Weights of a small GPT-style language model, trained from scratch on English Wikipedia.
Architecture: LayerNorm before each block, learned positions, untied embeddings.
Training: a variant of SOAP for these matrices, 815M tokens, 3109 steps.
Each number is 50 + 12 x the weight over its row's rms, rounded and kept within 0 to 99. Layers, rows and columns count from 0. The size before them is the row's rms in percent of the matrix's.

# layer 10 MLP up, 2304x576, rms 0.112, rows 1753-1807, columns 448-511
100:52 47 75 32 52 46 53 43 49 51 46 59 72 63 51 53 20 42 64 56 46 71 53 53 50 56 50 49 58 41 37 44 66 49 51 51 51 54 51 50 31 45 46 62 46 57 47 47 51 49 21 24 35 48 56 42 45 57 46 47 66 27 36 58
094:52 42 37 27 57 78 51 55 46 55 48 45 62 36 50 30 32 61 64 45 37 58 67 46 44 42 53 36 38 61 60 48 77 50 60 62 66 26 44 45 55 54 53 41 53 47 28 34 67 53 35 41 49 49 63 55 50 69 64 39 30 51 46 36
101:61 60 58 81 37 60 61 21 47 43 29 66 43 46 56 78 26 48 48 81 51 41 54 42 40 44 66 49 57 61 55 75 50 65 42 70 66 62 68 47 46 59 48 47 55 71 54 31 49 48 68 55 50 70 53 66 49 45 26 61 58 48 52 54
109:46 71 35 63 54 55 45 38 66 36 44 55 53 41 41 50 66 44 43 65 44 66 44 52 49 53 32 61 89 52 47 36 53 36 42 41 40 58 51 49 29 60 50 53 42 59 38 58 36 25 73 50 70 77 42 37 48 50 42 50 45 26 56 64
101:58 50 50 51 67 55 46 69 58 47 55 55 45 41 41 45 54 38 44 51 53 49 52 64 63 57 57 75 46 72 29 38 39 60 39 39 57 46 49 57 46 52 63 83 44 58 75 46 52 33 42 58 59 69 55 60 53 70 53 37 51 45 51 61
095:49 61 70 62 67 23 62 41 47 38 56 49 50 62 54 59 48 44 46 63 44 54 64 55 62 42 30 69 35 50 58 57 39 24 69 54 60 55 58 24 45 49 50 60 48 24 39 75 66 64 58 30 46 62 53 54 34 63 42 45 45 45 40 19
095:56 47 68 57 75 45 61 33 43 42 27 46 45 32 69 39 63 55 67 44 34 54 58 52 43 49 47 55 19 37 42 48 34 47 33 51 53 42 66 59 46 34 42 51 53 35 51 70 65 53 57 34 48 40 40 68 41 59 40 59 52 76 24 53
101:35 94 67 52 61 45 56 40 57 26 34 68 25 47 48 42 28 57 65 46 58 25 42 54 54 47 58 66 44 55 56 56 39 51 35 44 46 35 58 71 55 57 49 54 55 67 41 49 38 50 35 50 36 59 77 37 44 32 55 52 73 49 60 44
106:56 71 59 18 71 41 53 51 36 62 49 60 75 29 37 42 35 55 49 45 55 46 44 66 57 42 45 28 48 58 44 37 62 45 45 52 42 55 61 68 57 55 48 77 34 39 21 38 41 43 27 61 37 46 67 47 66 43 42 81 53 40 43 50
098:45 36 55 43 36 39 60 45 31 48 34 46 47 48 42 40 52 57 54 30 61 25 52 43 66 62 43 46 36 64 68 43 66 51 51 70 64 45 42 48 50 47 46 60 51 66 63 53 33 58 48 46 68 41 49 66 50 46 34 45 74 43 48 72
099:77 49 54 45 37 51 48 50 18 30 32 47 59 69 41 29 51 37 36 52 60 40 38 44 43 23 59 52 51 37 54 59 92 63 52 29 69 57 26 56 53 53 64 62 21 32 51 34 31 66 53 41 59 48 38 70 67 41 56 42 55 48 41 48
103:53 69 38 62 62 49 27 28 52 47 62 66 65 42 42 34 56 43 41 56 27 40 41 37 48 85 76 61 40 45 68 65 30 55 52 60 52 49 59 63 73 64 58 52 54 52 49 60 65 59 38 53 45 47 56 60 50 44 67 46 32 33 72 60
104:42 61 40 51 56 42 62 63 51 46 22 38 33 51 43 56 40 56 40 39 42 48 55 58 34 45 36 41 47 51 41 40 68 55 52 50 43 38 58 54 50 31 53 64 45 64 45 38 39 29 35 36 40 41 72 45 62 41 44 41 52 57 62 52
095:41 69 39 36 62 39 51 66 57 62 57 45 37 39 51 53 47 39 59 52 70 62 40 58 34 49 52 43 55 61 58 48 38 37 58 63 61 18 53 47 34 32 41 64 51 61 39 49 66 69 46 49 53 52 44 29 63 48 48 51 58 54 30 46
098:50 57 54 53 46 47 40 35 60 21 37 69 31 45 54 57 34 39 49 17 63 89 71 55 39 58 48 46 63 54 39 50 53 59 53 37 49 40 40 09 45 53 34 39 50 38 54 61 19 57 42 52 54 61 46 52 62 42 46 45 30 55 47 41
093:49 49 39 51 54 72 62 50 60 63 61 50 45 38 36 52 64 51 56 45 56 53 55 45 43 58 38 51 54 42 39 63 41 38 48 51 39 57 71 48 56 47 48 76 45 58 53 28 63 30 50 35 48 66 52 48 22 52 33 67 51 71 33 39
097:36 34 39 54 62 20 35 27 73 56 28 31 76 56 55 63 39 39 52 45 46 38 56 75 76 53 41 37 31 52 43 37 45 51 52 53 67 77 52 41 39 47 72 59 55 66 57 48 53 52 49 49 65 52 51 59 69 52 38 67 43 36 47 44
105:78 58 32 63 45 38 74 73 28 29 48 46 46 54 67 52 41 46 40 39 52 63 39 49 55 33 33 40 50 52 65 56 64 60 65 50 58 46 47 61 55 32 34 46 39 48 40 44 48 30 43 64 40 55 46 47 52 42 53 49 50 26 66 52
098:45 68 30 54 57 54 51 44 49 45 33 75 23 43 46 39 58 65 29 54 52 42 47 54 48 39 62 35 40 60 65 40 27 62 48 63 45 53 61 35 62 50 48 34 57 39 49 42 28 53 59 46 32 57 71 57 53 30 57 64 49 67 38 37
099:35 27 62 44 58 57 53 57 35 61 47 50 34 52 31 49 47 37 43 40 58 46 26 66 56 56 46 49 61 70 46 41 55 39 63 51 42 24 55 62 39 47 43 51 37 51 49 31 64 34 32 12 50 59 48 64 54 33 47 64 52 53 53 72
098:52 43 56 36 34 60 38 59 54 46 66 35 43 36 37 41 40 48 67 46 46 52 47 57 49 48 39 53 63 43 72 37 52 60 35 40 78 48 47 56 23 44 66 60 48 28 62 79 44 63 65 40 60 75 37 51 56 47 56 63 41 64 45 52
093:76 64 62 43 66 54 41 41 66 55 37 42 46 60 40 55 46 60 59 59 66 68 41 42 43 43 45 50 62 34 46 58 26 61 47 42 45 49 43 39 46 41 70 60 42 44 45 37 47 56 41 50 68 69 46 44 38 37 62 44 49 54 44 33
102:49 43 51 47 51 48 47 57 45 46 49 37 56 28 50 40 49 51 47 59 51 48 52 43 38 17 43 59 55 47 52 62 49 71 54 68 54 74 49 44 53 64 57 44 45 51 67 20 96 54 68 54 38 31 42 50 53 66 48 49 34 44 64 52
091:38 49 41 40 26 50 53 58 57 56 62 38 47 71 73 43 56 43 54 80 37 31 50 38 52 46 43 64 46 39 53 51 56 45 54 32 48 53 48 66 50 34 45 63 43 34 59 77 71 56 60 57 62 54 47 47 40 38 56 71 54 46 51 64
107:61 41 66 44 53 53 42 72 49 51 33 49 34 80 51 41 77 31 50 67 43 60 50 55 58 39 62 46 81 66 67 29 57 51 41 60 50 42 40 59 36 60 75 62 51 70 41 45 51 37 53 48 48 53 56 60 42 32 34 58 56 63 58 48
101:40 41 49 74 34 55 32 46 45 56 57 33 58 45 44 57 36 41 44 43 31 70 59 37 48 38 41 32 35 63 70 51 55 72 36 45 42 60 54 74 47 42 37 33 49 51 65 36 45 49 57 41 71 30 48 50 53 47 58 71 77 60 68 32
102:52 41 44 72 50 41 38 44 26 60 62 59 51 51 42 43 46 38 39 46 46 59 58 50 56 37 59 41 48 55 54 46 36 56 53 50 30 64 53 34 43 55 43 58 55 69 53 74 49 82 71 42 32 65 48 35 58 66 81 59 63 68 51 40
097:52 51 51 63 50 68 42 35 53 56 57 54 50 39 57 48 77 69 32 60 43 39 59 69 62 72 50 66 45 57 54 41 29 25 64 33 45 72 43 68 48 61 56 34 50 50 46 28 44 81 37 64 44 69 60 44 52 46 61 64 64 50 41 36
098:48 38 64 48 39 66 60 67 72 41 64 88 67 50 48 50 43 54 45 44 42 55 55 52 39 50 72 54 41 53 40 67 45 30 63 46 40 19 49 48 55 56 44 59 62 50 51 54 71 39 49 43 66 47 61 38 47 33 43 55 32 52 52 80
105:56 58 56 37 54 64 63 40 55 43 58 65 62 77 51 41 59 41 37 36 51 30 52 43 77 34 57 65 54 25 66 22 55 34 52 51 64 45 39 58 47 43 49 39 52 61 60 52 56 51 55 31 41 45 44 65 48 28 51 61 27 59 49 42
098:64 44 50 46 42 51 37 32 73 58 61 63 20 54 38 32 58 53 27 50 36 55 47 53 55 40 43 50 47 49 63 76 14 74 55 52 50 49 41 65 46 45 71 40 46 25 76 50 56 76 46 43 61 51 68 46 96 53 50 76 34 49 54 38
102:66 52 36 64 45 39 53 43 62 46 51 67 61 38 60 63 47 40 41 59 45 62 51 63 43 68 57 50 82 41 53 30 46 47 41 53 70 54 33 52 48 71 48 59 33 45 32 57 58 42 47 44 60 48 65 67 54 26 44 55 57 56 62 52
111:70 72 52 82 50 56 56 47 73 60 46 52 48 56 71 55 45 49 44 46 48 48 34 51 57 72 54 45 55 38 46 65 77 68 46 57 60 68 50 47 63 52 14 53 53 46 30 44 76 56 45 61 40 32 44 49 51 28 43 40 39 47 48 40
098:54 65 77 58 44 49 34 48 36 53 69 40 52 53 51 37 43 31 48 64 55 54 51 50 55 54 63 54 41 43 53 59 56 53 62 35 62 56 52 53 62 43 49 60 78 48 42 77 49 53 44 46 35 40 59 38 41 61 41 40 67 49 69 32
094:79 47 43 43 40 60 43 56 55 46 55 46 48 48 62 49 47 41 41 43 38 44 36 40 52 49 43 55 58 58 62 59 47 32 42 49 36 42 27 65 56 69 59 57 51 64 64 52 40 73 44 55 48 84 43 69 67 44 61 55 60 56 55 64
100:40 37 43 55 68 46 28 49 44 32 71 48 50 70 57 57 40 54 21 59 55 49 51 26 58 60 41 19 52 53 77 63 26 39 61 53 57 59 50 80 68 58 44 71 34 39 37 51 46 38 52 48 59 26 61 70 71 34 38 38 56 78 36 36
101:47 41 38 46 51 53 23 49 48 37 62 44 28 37 44 58 37 58 53 33 48 56 30 51 57 32 68 66 44 48 41 36 52 31 45 61 31 56 38 62 56 84 41 66 34 68 62 36 41 30 53 31 63 37 43 45 61 46 49 20 42 46 46 53
101:58 55 47 55 50 41 71 36 51 46 61 43 50 55 32 63 46 62 53 31 45 55 64 42 30 43 46 31 47 40 38 38 54 31 39 60 31 26 49 52 46 50 47 52 46 27 50 67 48 50 51 44 55 51 43 55 36 42 43 68 29 15 40 55
096:34 55 45 47 46 36 53 56 31 31 63 43 59 62 27 57 32 50 47 24 39 51 42 51 46 47 50 48 61 46 54 54 59 51 54 53 31 62 62 41 59 59 52 42 48 27 46 55 64 25 66 49 61 56 28 65 57 46 80 52 55 49 43 30
103:49 58 35 40 42 40 33 34 76 45 62 53 73 50 56 50 53 38 45 45 67 22 49 34 41 42 38 48 37 42 29 68 57 69 42 46 87 54 43 55 53 53 55 44 31 47 53 46 75 36 71 59 62 67 45 64 40 51 67 39 28 25 59 50
107:56 72 45 53 62 62 47 49 49 32 51 56 31 63 37 42 56 61 44 32 60 66 41 50 55 50 65 49 48 31 36 48 63 53 65 41 42 46 61 52 78 63 70 55 52 42 47 49 36 55 55 50 64 48 58 22 44 41 34 50 72 48 43 51
103:51 61 63 51 19 50 53 72 33 37 57 54 57 62 34 38 25 64 38 65 48 47 62 60 55 52 55 35 56 69 38 51 59 67 60 40 43 38 51 53 51 55 31 51 38 59 50 40 66 52 57 47 67 45 35 55 85 37 53 54 52 41 33 49
105:53 23 48 52 39 32 29 29 39 37 38 44 45 49 53 58 40 63 46 30 72 55 63 51 44 44 45 77 66 41 53 59 35 53 45 59 43 43 38 51 21 76 52 38 61 72 54 36 39 50 64 36 41 34 54 49 56 39 57 50 61 53 56 55
106:77 62 48 55 50 48 51 37 57 63 59 43 46 24 61 43 48 49 61 56 49 53 52 50 52 64 47 61 55 39 42 49 55 45 64 63 50 56 37 56 48 63 41 27 66 53 39 32 38 51 58 31 55 65 49 52 47 59 53 46 44 73 66 54
098:64 53 55 60 67 44 58 23 62 55 64 65 65 47 54 56 63 35 62 57 56 62 58 32 57 60 55 49 54 33 42 61 43 46 44 45 47 45 53 44 58 47 51 33 51 39 58 44 54 36 47 47 50 35 33 48 18 58 68 41 31 73 32 68
095:45 25 48 53 38 56 53 61 52 18 46 56 47 59 53 34 65 43 71 84 58 42 43 32 46 37 75 55 64 44 52 59 46 43 54 41 77 52 54 66 61 56 43 40 30 38 47 54 61 49 44 54 72 48 56 33 46 82 50 42 45 47 46 59
096:40 55 44 47 61 62 57 60 48 48 50 31 47 55 50 53 70 55 45 42 53 36 61 50 50 58 35 49 49 64 54 46 45 43 51 34 47 65 53 47 83 37 65 45 47 41 47 53 53 21 51 47 35 52 58 63 42 56 37 29 57 86 73 45
099:51 41 43 32 41 52 49 52 45 30 54 74 68 67 56 52 65 70 47 33 35 48 49 66 63 44 60 60 38 46 75 53 51 42 49 44 60 28 64 54 54 25 29 58 45 57 31 31 66 41 61 55 42 71 62 63 40 54 47 41 75 38 55 77
099:76 56 39 55 36 54 46 41 45 50 58 32 47 47 53 52 34 55 73 60 47 53 30 59 47 31 61 58 42 36 48 49 53 67 46 47 38 43 70 53 24 52 42 36 52 64 65 53 53 45 60 44 39 68 62 66 50 56 48 39 42 40 35 61
096:49 39 66 61 54 42 41 57 41 42 47 55 54 81 48 51 48 66 53 62 22 75 51 44 48 44 52 58 66 48 45 47 60 46 72 41 52 50 57 26 61 81 28 64 45 49 57 35 65 40 42 45 47 43 50 52 51 52 69 60 61 38 42 27
103:39 43 57 57 42 40 39 59 52 33 70 54 16 42 57 47 69 44 47 59 53 47 56 50 27 32 44 62 58 45 27 37 47 45 20 50 69 70 28 19 55 39 54 44 63 48 66 64 32 41 49 29 53 62 46 48 65 34 44 53 53 69 38 42
101:36 27 62 29 46 45 45 52 54 49 74 60 40 70 50 29 60 50 30 44 46 44 66 56 49 40 52 21 75 50 34 25 70 82 78 63 40 48 68 47 47 60 40 68 55 62 60 46 54 69 57 59 50 71 29 52 45 60 54 57 47 54 45 39
100:37 49 54 59 58 61 49 71 51 43 55 20 44 42 53 54 21 56 46 48 44 41 57 51 61 39 26 56 43 32 53 42 48 54 44 58 37 42 54 43 44 71 39 42 45 60 50 49 48 44 66 51 39 65 43 60 70 47 51 49 69 35 50 41
099:51 60 49 52 38 49 44 40 48 67 24 57 50 54 47 49 58 68 64 45 49 65 43 53 31 57 27 47 63 60 49 50 44 50 45 45 49 53 58 36 34 62 64 54 29 48 37 72 40 33 66 31 40 54 40 51 79 41 40 53 50 41 48 42
098:47 65 45 50 49 55 39 58 67 67 43 83 41 43 63 35 61 58 57 35 45 54 59 62 66 61 59 52 48 50 41 71 39 52 24 21 57 44 42 20 36 56 48 56 48 37 51 60 27 54 21 65 48 48 41 41 44 49 38 37 41 27 60 44
# layer 10 MLP down (transposed), 2304x576, rms 0.123, rows 1753-1806, columns 448-511
103:31 51 55 40 60 38 55 54 61 57 58 34 57 44 50 37 34 44 75 54 39 42 47 37 82 86 50 48 48 57 73 48 85 60 64 54 54 52 43 53 61 61 47 63 61 55 54 47 46 63 41 52 68 49 40 62 53 50 53 48 51 44 67 51
097:60 40 29 21 64 44 60 59 47 48 69 36 48 69 41 55 62 37 52 46 51 50 43 38 48 49 41 40 61 31 50 60 36 38 65 58 60 42 39 58 46 61 57 42 55 46 66 35 22 62 59 62 30 43 47 59 50 52 50 43 69 66 70 34
098:70 29 59 40 53 51 28 59 52 71 38 50 70 35 71 61 61 49 49 38 55 60 73 39 54 55 49 64 48 55 53 62 53 44 27 59 46 44 28 55 58 42 52 57 56 42 39 44 59 55 54 52 43 54 50 49 20 46 72 77 50 48 39 47
119:50 57 61 41 48 53 43 49 67 44 40 61 44 71 78 51 45 54 54 35 53 41 54 41 57 48 55 46 54 54 39 54 43 54 37 35 69 37 57 38 62 45 37 47 38 50 44 69 51 51 67 39 56 67 62 55 23 56 53 48 51 38 44 62
100:57 23 47 30 40 56 37 45 51 47 59 51 61 62 51 57 62 38 35 45 57 55 47 77 46 45 42 50 29 54 43 20 40 24 67 42 57 66 49 36 38 50 44 62 22 47 66 44 52 51 51 44 11 56 44 58 36 44 50 41 30 65 52 40
098:43 55 48 51 62 33 78 38 70 64 52 27 46 19 47 36 47 64 54 49 52 44 48 45 52 68 63 46 41 51 32 42 56 29 72 55 43 45 58 26 66 46 36 41 48 35 65 33 67 43 37 33 74 51 46 47 31 73 38 51 55 59 52 55
104:68 31 71 53 41 38 58 34 40 46 43 22 58 60 36 27 47 62 51 65 52 32 48 47 39 35 24 36 48 59 49 55 49 69 52 58 43 52 58 39 51 40 53 60 64 55 47 37 59 31 52 55 73 54 46 41 58 77 77 54 35 41 42 41
092:38 50 60 32 28 54 54 56 60 48 52 53 35 37 68 59 32 37 47 47 39 39 53 51 48 47 54 61 45 43 28 29 47 40 41 49 66 52 48 40 68 42 54 23 36 41 44 68 56 62 67 45 36 61 30 57 39 70 51 58 53 34 51 67
104:66 71 47 61 53 69 53 53 32 37 53 53 28 49 53 60 61 57 68 60 57 53 40 53 57 55 47 64 46 41 50 61 59 39 63 62 31 28 51 58 23 50 53 51 62 64 44 63 32 59 50 55 36 39 59 51 55 42 56 60 58 56 58 38
103:29 53 36 36 53 54 44 39 27 58 47 59 34 50 48 36 63 56 68 47 34 62 54 39 65 54 60 34 36 36 54 37 35 45 39 63 75 45 57 52 59 49 60 35 56 40 44 48 65 40 63 73 49 42 68 46 33 55 36 47 77 53 64 52
099:40 61 53 51 48 60 49 49 54 40 44 64 40 77 49 60 46 58 46 47 46 70 27 54 44 33 70 41 36 61 51 24 42 44 53 44 37 40 53 37 47 54 49 61 48 39 54 33 37 54 46 37 29 43 58 40 38 60 51 51 39 46 52 60
106:51 52 35 38 28 43 48 71 51 53 32 57 50 63 29 62 47 66 53 59 40 63 57 43 53 34 60 36 64 67 54 36 65 38 52 13 51 62 54 63 41 20 46 46 49 51 48 51 51 47 51 63 60 64 62 59 51 74 20 69 51 30 49 49
107:69 50 70 67 46 48 57 50 26 59 55 30 42 56 34 70 33 26 37 44 58 50 30 62 68 43 50 60 39 81 46 57 58 45 23 64 51 54 52 42 32 52 45 56 43 41 60 45 69 73 64 51 52 33 35 46 41 48 65 59 68 52 22 39
096:65 55 61 35 59 33 58 39 49 65 38 53 38 37 68 65 56 52 48 42 54 47 63 50 62 64 63 52 44 44 40 41 59 30 50 36 69 70 43 43 47 39 68 55 47 75 42 37 31 47 71 38 46 46 49 53 40 44 58 43 53 68 47 63
103:27 54 45 46 46 31 27 53 39 40 51 65 41 64 47 59 70 51 67 40 47 56 39 66 33 55 49 61 47 44 53 53 52 52 41 40 38 31 44 45 53 23 50 36 47 39 49 35 44 65 58 48 54 43 49 47 55 47 38 63 63 55 60 54
095:53 69 51 59 53 45 44 52 54 27 46 53 47 34 36 45 24 48 34 48 55 57 36 56 63 56 29 52 42 46 41 61 71 73 48 65 57 39 43 60 45 45 53 35 42 37 45 61 54 55 46 43 59 23 45 37 54 73 46 81 64 60 47 20
100:66 60 55 53 64 22 46 48 49 66 55 53 54 48 54 62 41 58 56 60 48 27 48 48 48 47 54 40 48 34 32 64 36 50 47 62 31 32 53 71 43 39 54 42 43 48 74 43 51 56 47 41 60 47 46 43 42 62 48 64 26 57 60 32
102:62 58 52 44 73 38 46 34 79 66 55 68 58 24 39 24 31 50 56 51 45 34 35 51 43 50 41 64 68 55 51 27 60 60 52 48 53 55 71 51 50 67 72 64 43 58 56 43 46 55 53 42 60 54 46 47 55 55 50 33 50 28 59 50
095:50 50 24 44 48 45 57 60 56 55 59 55 38 41 35 44 54 51 38 53 25 44 68 52 50 72 59 44 70 37 44 53 76 51 40 47 39 49 59 45 59 54 49 49 40 74 35 64 60 49 44 46 50 61 52 40 54 54 64 37 40 55 43 64
093:48 46 31 45 46 40 66 60 53 57 42 48 25 26 47 63 25 63 41 53 58 53 52 55 49 35 55 51 46 49 55 44 56 43 51 40 48 60 34 41 28 49 43 55 43 45 62 39 59 65 65 55 77 64 60 63 50 75 41 44 55 59 65 64
101:48 54 55 24 45 38 64 37 75 68 48 39 23 45 36 27 60 52 53 53 32 58 53 24 43 50 40 27 47 38 45 35 51 34 47 58 56 44 34 59 48 35 58 50 41 49 43 42 35 47 46 31 41 66 34 47 60 59 49 50 52 50 61 37
102:38 39 75 37 44 59 40 55 52 39 43 44 44 60 53 56 62 39 61 43 36 58 67 43 59 42 40 60 57 46 49 59 58 56 54 66 56 49 52 32 59 69 61 37 52 62 35 54 47 36 34 37 57 59 51 52 37 54 71 28 49 28 42 51
101:61 51 65 37 64 11 50 44 47 46 50 52 55 53 41 44 52 45 42 44 38 54 35 26 32 63 56 75 50 40 54 53 32 74 40 56 69 32 40 55 49 37 69 46 61 52 49 58 69 51 43 57 44 44 44 59 64 62 51 35 56 40 36 40
094:43 53 58 47 60 37 68 67 47 62 50 45 44 68 40 50 50 64 33 40 47 55 73 78 61 61 56 62 20 43 52 46 40 55 45 53 50 43 51 53 62 47 60 62 63 56 48 31 52 49 45 51 63 47 43 43 35 35 45 33 37 35 49 58
104:63 43 57 43 49 46 58 52 32 49 36 45 52 57 54 46 62 35 44 57 47 63 52 42 46 60 48 40 52 44 52 38 45 38 47 52 57 48 42 50 44 71 47 52 48 68 37 41 54 61 36 61 48 72 51 50 56 34 48 48 76 34 46 55
106:51 52 64 45 64 51 41 56 58 39 48 68 48 67 79 59 53 38 51 70 46 47 52 54 46 45 48 33 49 59 42 63 48 59 32 66 66 44 40 60 53 54 36 42 61 59 35 58 63 21 43 48 58 38 40 58 50 40 47 62 45 47 43 52
103:29 53 29 49 46 44 56 40 19 75 41 65 53 61 51 49 48 57 57 64 35 69 25 30 65 53 39 50 40 39 41 64 61 67 56 55 39 56 60 58 33 48 28 46 51 63 55 57 64 55 39 60 52 50 51 62 21 30 60 62 50 42 57 72
094:71 66 47 56 38 44 57 58 48 51 54 48 51 36 41 34 77 43 67 55 57 54 42 42 65 52 46 49 31 37 62 51 43 34 54 47 51 73 35 56 47 59 36 82 57 52 37 62 43 48 30 55 42 47 37 39 55 47 52 40 54 51 54 47
106:71 23 46 59 19 61 70 77 41 58 58 43 54 60 58 50 47 65 69 51 67 48 41 70 50 31 78 60 50 56 44 66 52 44 45 56 49 55 46 42 77 48 48 41 45 65 53 52 54 53 63 49 50 49 67 25 58 36 47 71 36 55 47 56
101:36 54 82 42 38 39 45 48 47 39 53 49 66 47 45 40 46 46 78 51 40 58 39 60 65 40 53 22 43 73 59 44 42 39 56 43 30 28 57 33 46 43 52 36 62 54 66 59 63 67 49 53 51 60 43 26 57 46 39 58 61 33 37 24
100:59 48 39 42 40 50 45 32 55 37 39 43 46 36 38 31 52 45 56 68 38 52 65 50 50 59 34 37 50 54 55 59 75 49 56 22 56 46 31 55 63 66 41 63 67 78 55 60 49 51 61 58 19 74 42 46 53 39 58 33 44 47 53 52
097:38 38 50 48 44 49 62 38 61 58 71 67 40 32 38 65 21 43 29 46 32 40 51 52 61 62 70 37 49 47 51 24 48 45 55 42 69 59 69 51 43 54 42 45 66 53 52 72 32 56 44 44 56 30 62 55 56 37 61 59 66 43 48 59
098:37 67 42 53 49 41 47 62 34 48 42 36 52 42 52 67 50 55 38 51 45 69 57 47 35 51 54 50 29 71 52 21 46 37 64 37 59 48 18 50 47 57 51 64 59 63 39 54 57 53 67 45 57 51 50 61 58 49 30 43 46 73 36 54
099:32 46 53 44 70 23 46 37 70 63 64 27 60 65 72 61 44 54 61 50 41 45 43 62 39 77 61 62 47 64 54 55 56 54 46 49 23 51 56 67 51 61 52 51 56 37 37 47 69 44 64 61 39 62 34 55 55 61 34 46 55 61 55 66
088:47 36 46 72 46 51 54 32 51 51 40 48 71 65 51 51 68 47 61 68 31 35 37 52 68 48 32 35 48 68 41 26 43 50 46 55 38 34 39 60 41 60 58 43 38 58 57 44 33 51 38 50 44 40 47 43 39 54 68 46 49 50 44 49
102:32 72 46 46 59 46 67 47 41 63 56 34 41 69 65 55 28 57 66 63 46 56 47 20 31 57 22 71 68 38 44 50 31 60 37 55 48 39 50 65 49 60 59 44 50 46 48 64 48 33 88 48 52 36 45 34 23 53 42 44 55 64 48 40
103:69 32 44 45 65 48 53 43 56 39 56 53 52 43 57 27 53 35 55 45 55 43 34 62 51 67 61 56 37 75 51 48 64 66 48 68 44 55 37 66 44 66 40 39 44 31 42 38 46 44 58 40 59 61 39 53 56 51 49 68 35 33 55 60
102:55 17 35 49 43 42 45 72 68 62 67 28 66 59 49 29 57 50 55 35 65 38 63 55 32 29 52 38 69 68 60 42 50 58 28 68 33 61 51 46 66 43 61 53 63 53 35 56 40 51 43 64 45 58 52 44 39 58 54 73 53 48 34 34
095:57 53 36 56 61 59 63 51 43 45 50 44 36 40 57 72 41 60 53 45 53 48 47 66 50 61 49 49 50 68 40 61 64 46 56 52 60 38 39 43 66 29 71 42 11 46 35 54 34 47 50 38 37 61 44 42 49 75 45 29 33 53 49 52
101:51 54 56 39 49 31 47 38 33 31 54 40 58 47 41 28 47 56 46 38 33 58 70 46 31 35 29 46 43 55 49 56 49 54 41 36 47 36 47 60 55 48 23 61 50 47 53 37 48 45 43 42 47 55 50 45 34 52 30 34 33 53 47 61
108:71 58 43 64 27 36 68 48 43 59 53 64 64 40 37 60 35 32 45 40 44 60 60 67 39 19 51 66 48 45 38 38 64 51 45 45 61 58 64 47 66 36 74 58 47 46 59 45 62 41 58 50 39 27 59 57 33 41 69 49 43 55 51 39
102:29 45 48 37 36 35 25 37 40 41 57 32 70 24 41 31 46 34 51 43 49 29 55 58 53 38 51 48 48 40 57 39 51 58 70 53 37 56 43 48 60 33 30 47 63 25 49 40 45 43 42 30 61 50 26 40 56 60 35 68 58 60 70 12
101:37 48 23 45 51 23 47 68 52 48 59 48 54 34 47 28 58 45 52 60 47 52 76 50 31 56 34 44 50 47 54 58 62 43 64 31 54 78 47 42 40 65 41 46 46 36 44 54 47 33 40 62 41 42 52 49 63 40 45 53 50 46 50 82
110:51 26 84 56 50 52 48 47 52 71 60 37 68 55 47 41 33 28 61 48 54 35 31 57 47 71 69 49 60 54 49 64 72 60 60 33 33 47 59 38 46 49 28 39 37 46 52 31 47 51 54 40 35 57 24 53 48 59 44 48 34 68 63 45
093:39 39 35 39 33 58 71 47 65 42 44 88 29 60 49 58 47 34 30 39 67 64 48 55 35 49 38 52 55 50 51 52 44 31 35 54 50 49 24 50 46 58 42 79 34 11 51 49 41 49 67 48 52 36 63 49 73 49 52 43 44 50 32 57
102:47 55 67 55 55 57 50 53 46 58 57 61 34 36 48 56 75 40 29 49 35 36 53 63 60 51 59 48 62 42 46 56 65 43 51 46 61 52 26 60 52 59 57 54 66 46 38 64 61 48 82 39 53 58 56 40 46 32 39 46 32 52 43 58
100:61 26 37 38 58 38 49 59 41 56 56 41 93 56 55 44 56 80 81 53 54 47 44 68 55 33 65 46 34 58 70 28 60 50 30 36 54 83 58 64 50 53 65 38 59 49 42 40 59 53 33 59 43 88 24 38 44 44 49 36 49 58 50 67
106:65 57 52 43 47 49 56 54 44 53 46 43 66 54 67 47 44 42 56 21 45 66 39 51 48 59 48 28 42 41 60 52 40 76 65 43 55 32 52 46 40 35 56 53 28 66 52 57 46 49 59 50 48 45 41 45 49 55 32 48 45 39 41 49
095:58 48 56 48 38 43 74 51 53 49 51 65 53 59 39 54 59 58 33 57 40 43 59 46 60 55 40 54 59 40 33 55 59 41 51 49 49 35 23 50 40 48 40 63 68 58 51 22 17 37 54 42 34 38 47 58 49 34 55 36 45 41 45 63
098:48 43 48 60 51 33 25 46 73 44 65 47 36 53 65 52 32 38 52 51 32 27 49 53 52 42 38 44 46 61 47 62 35 45 41 80 49 35 55 45 85 38 31 45 49 36 50 44 54 41 49 35 53 43 45 32 30 29 56 44 57 30 46 64
097:40 50 61 83 64 64 50 36 57 61 63 53 54 34 49 53 47 39 45 74 83 67 37 60 30 46 57 40 55 59 59 51 29 34 44 45 47 31 58 54 42 43 61 46 54 50 62 63 51 60 52 56 50 52 45 32 40 40 25 36 93 49 49 59
099:72 51 65 44 30 22 33 51 49 45 48 24 36 52 53 56 56 44 38 47 57 38 55 70 54 49 49 53 54 47 55 50 33 52 50 45 47 43 49 59 65 50 77 35 64 34 57 39 46 86 68 40 63 43 42 47 28 85 41 57 55 58 44 40
099:57 56 52 61 42 61 48 48 63 36 45 50 52 37 40 46 49 33 45 55 77 56 45 42 53 44 75 50 43 55 47 47 54 58 38 68 31 47 43 54 54 64 63 61 45 46 43 43 51 57 42 49 35 65 57 63 62 63 43 45 53 55 63 41
099:40 49 60 60 66 51 70 45 44 56 31 42 48 47 76 50 59 73 22 52 58 59 42 39 54 41 71 57 50 69 47 66 20 28 45 44 40 65 49 30 37 40 65 45 48 42 61 52 43 51 46 39 32 44 53 48 41 46 38 49 58 55 67 31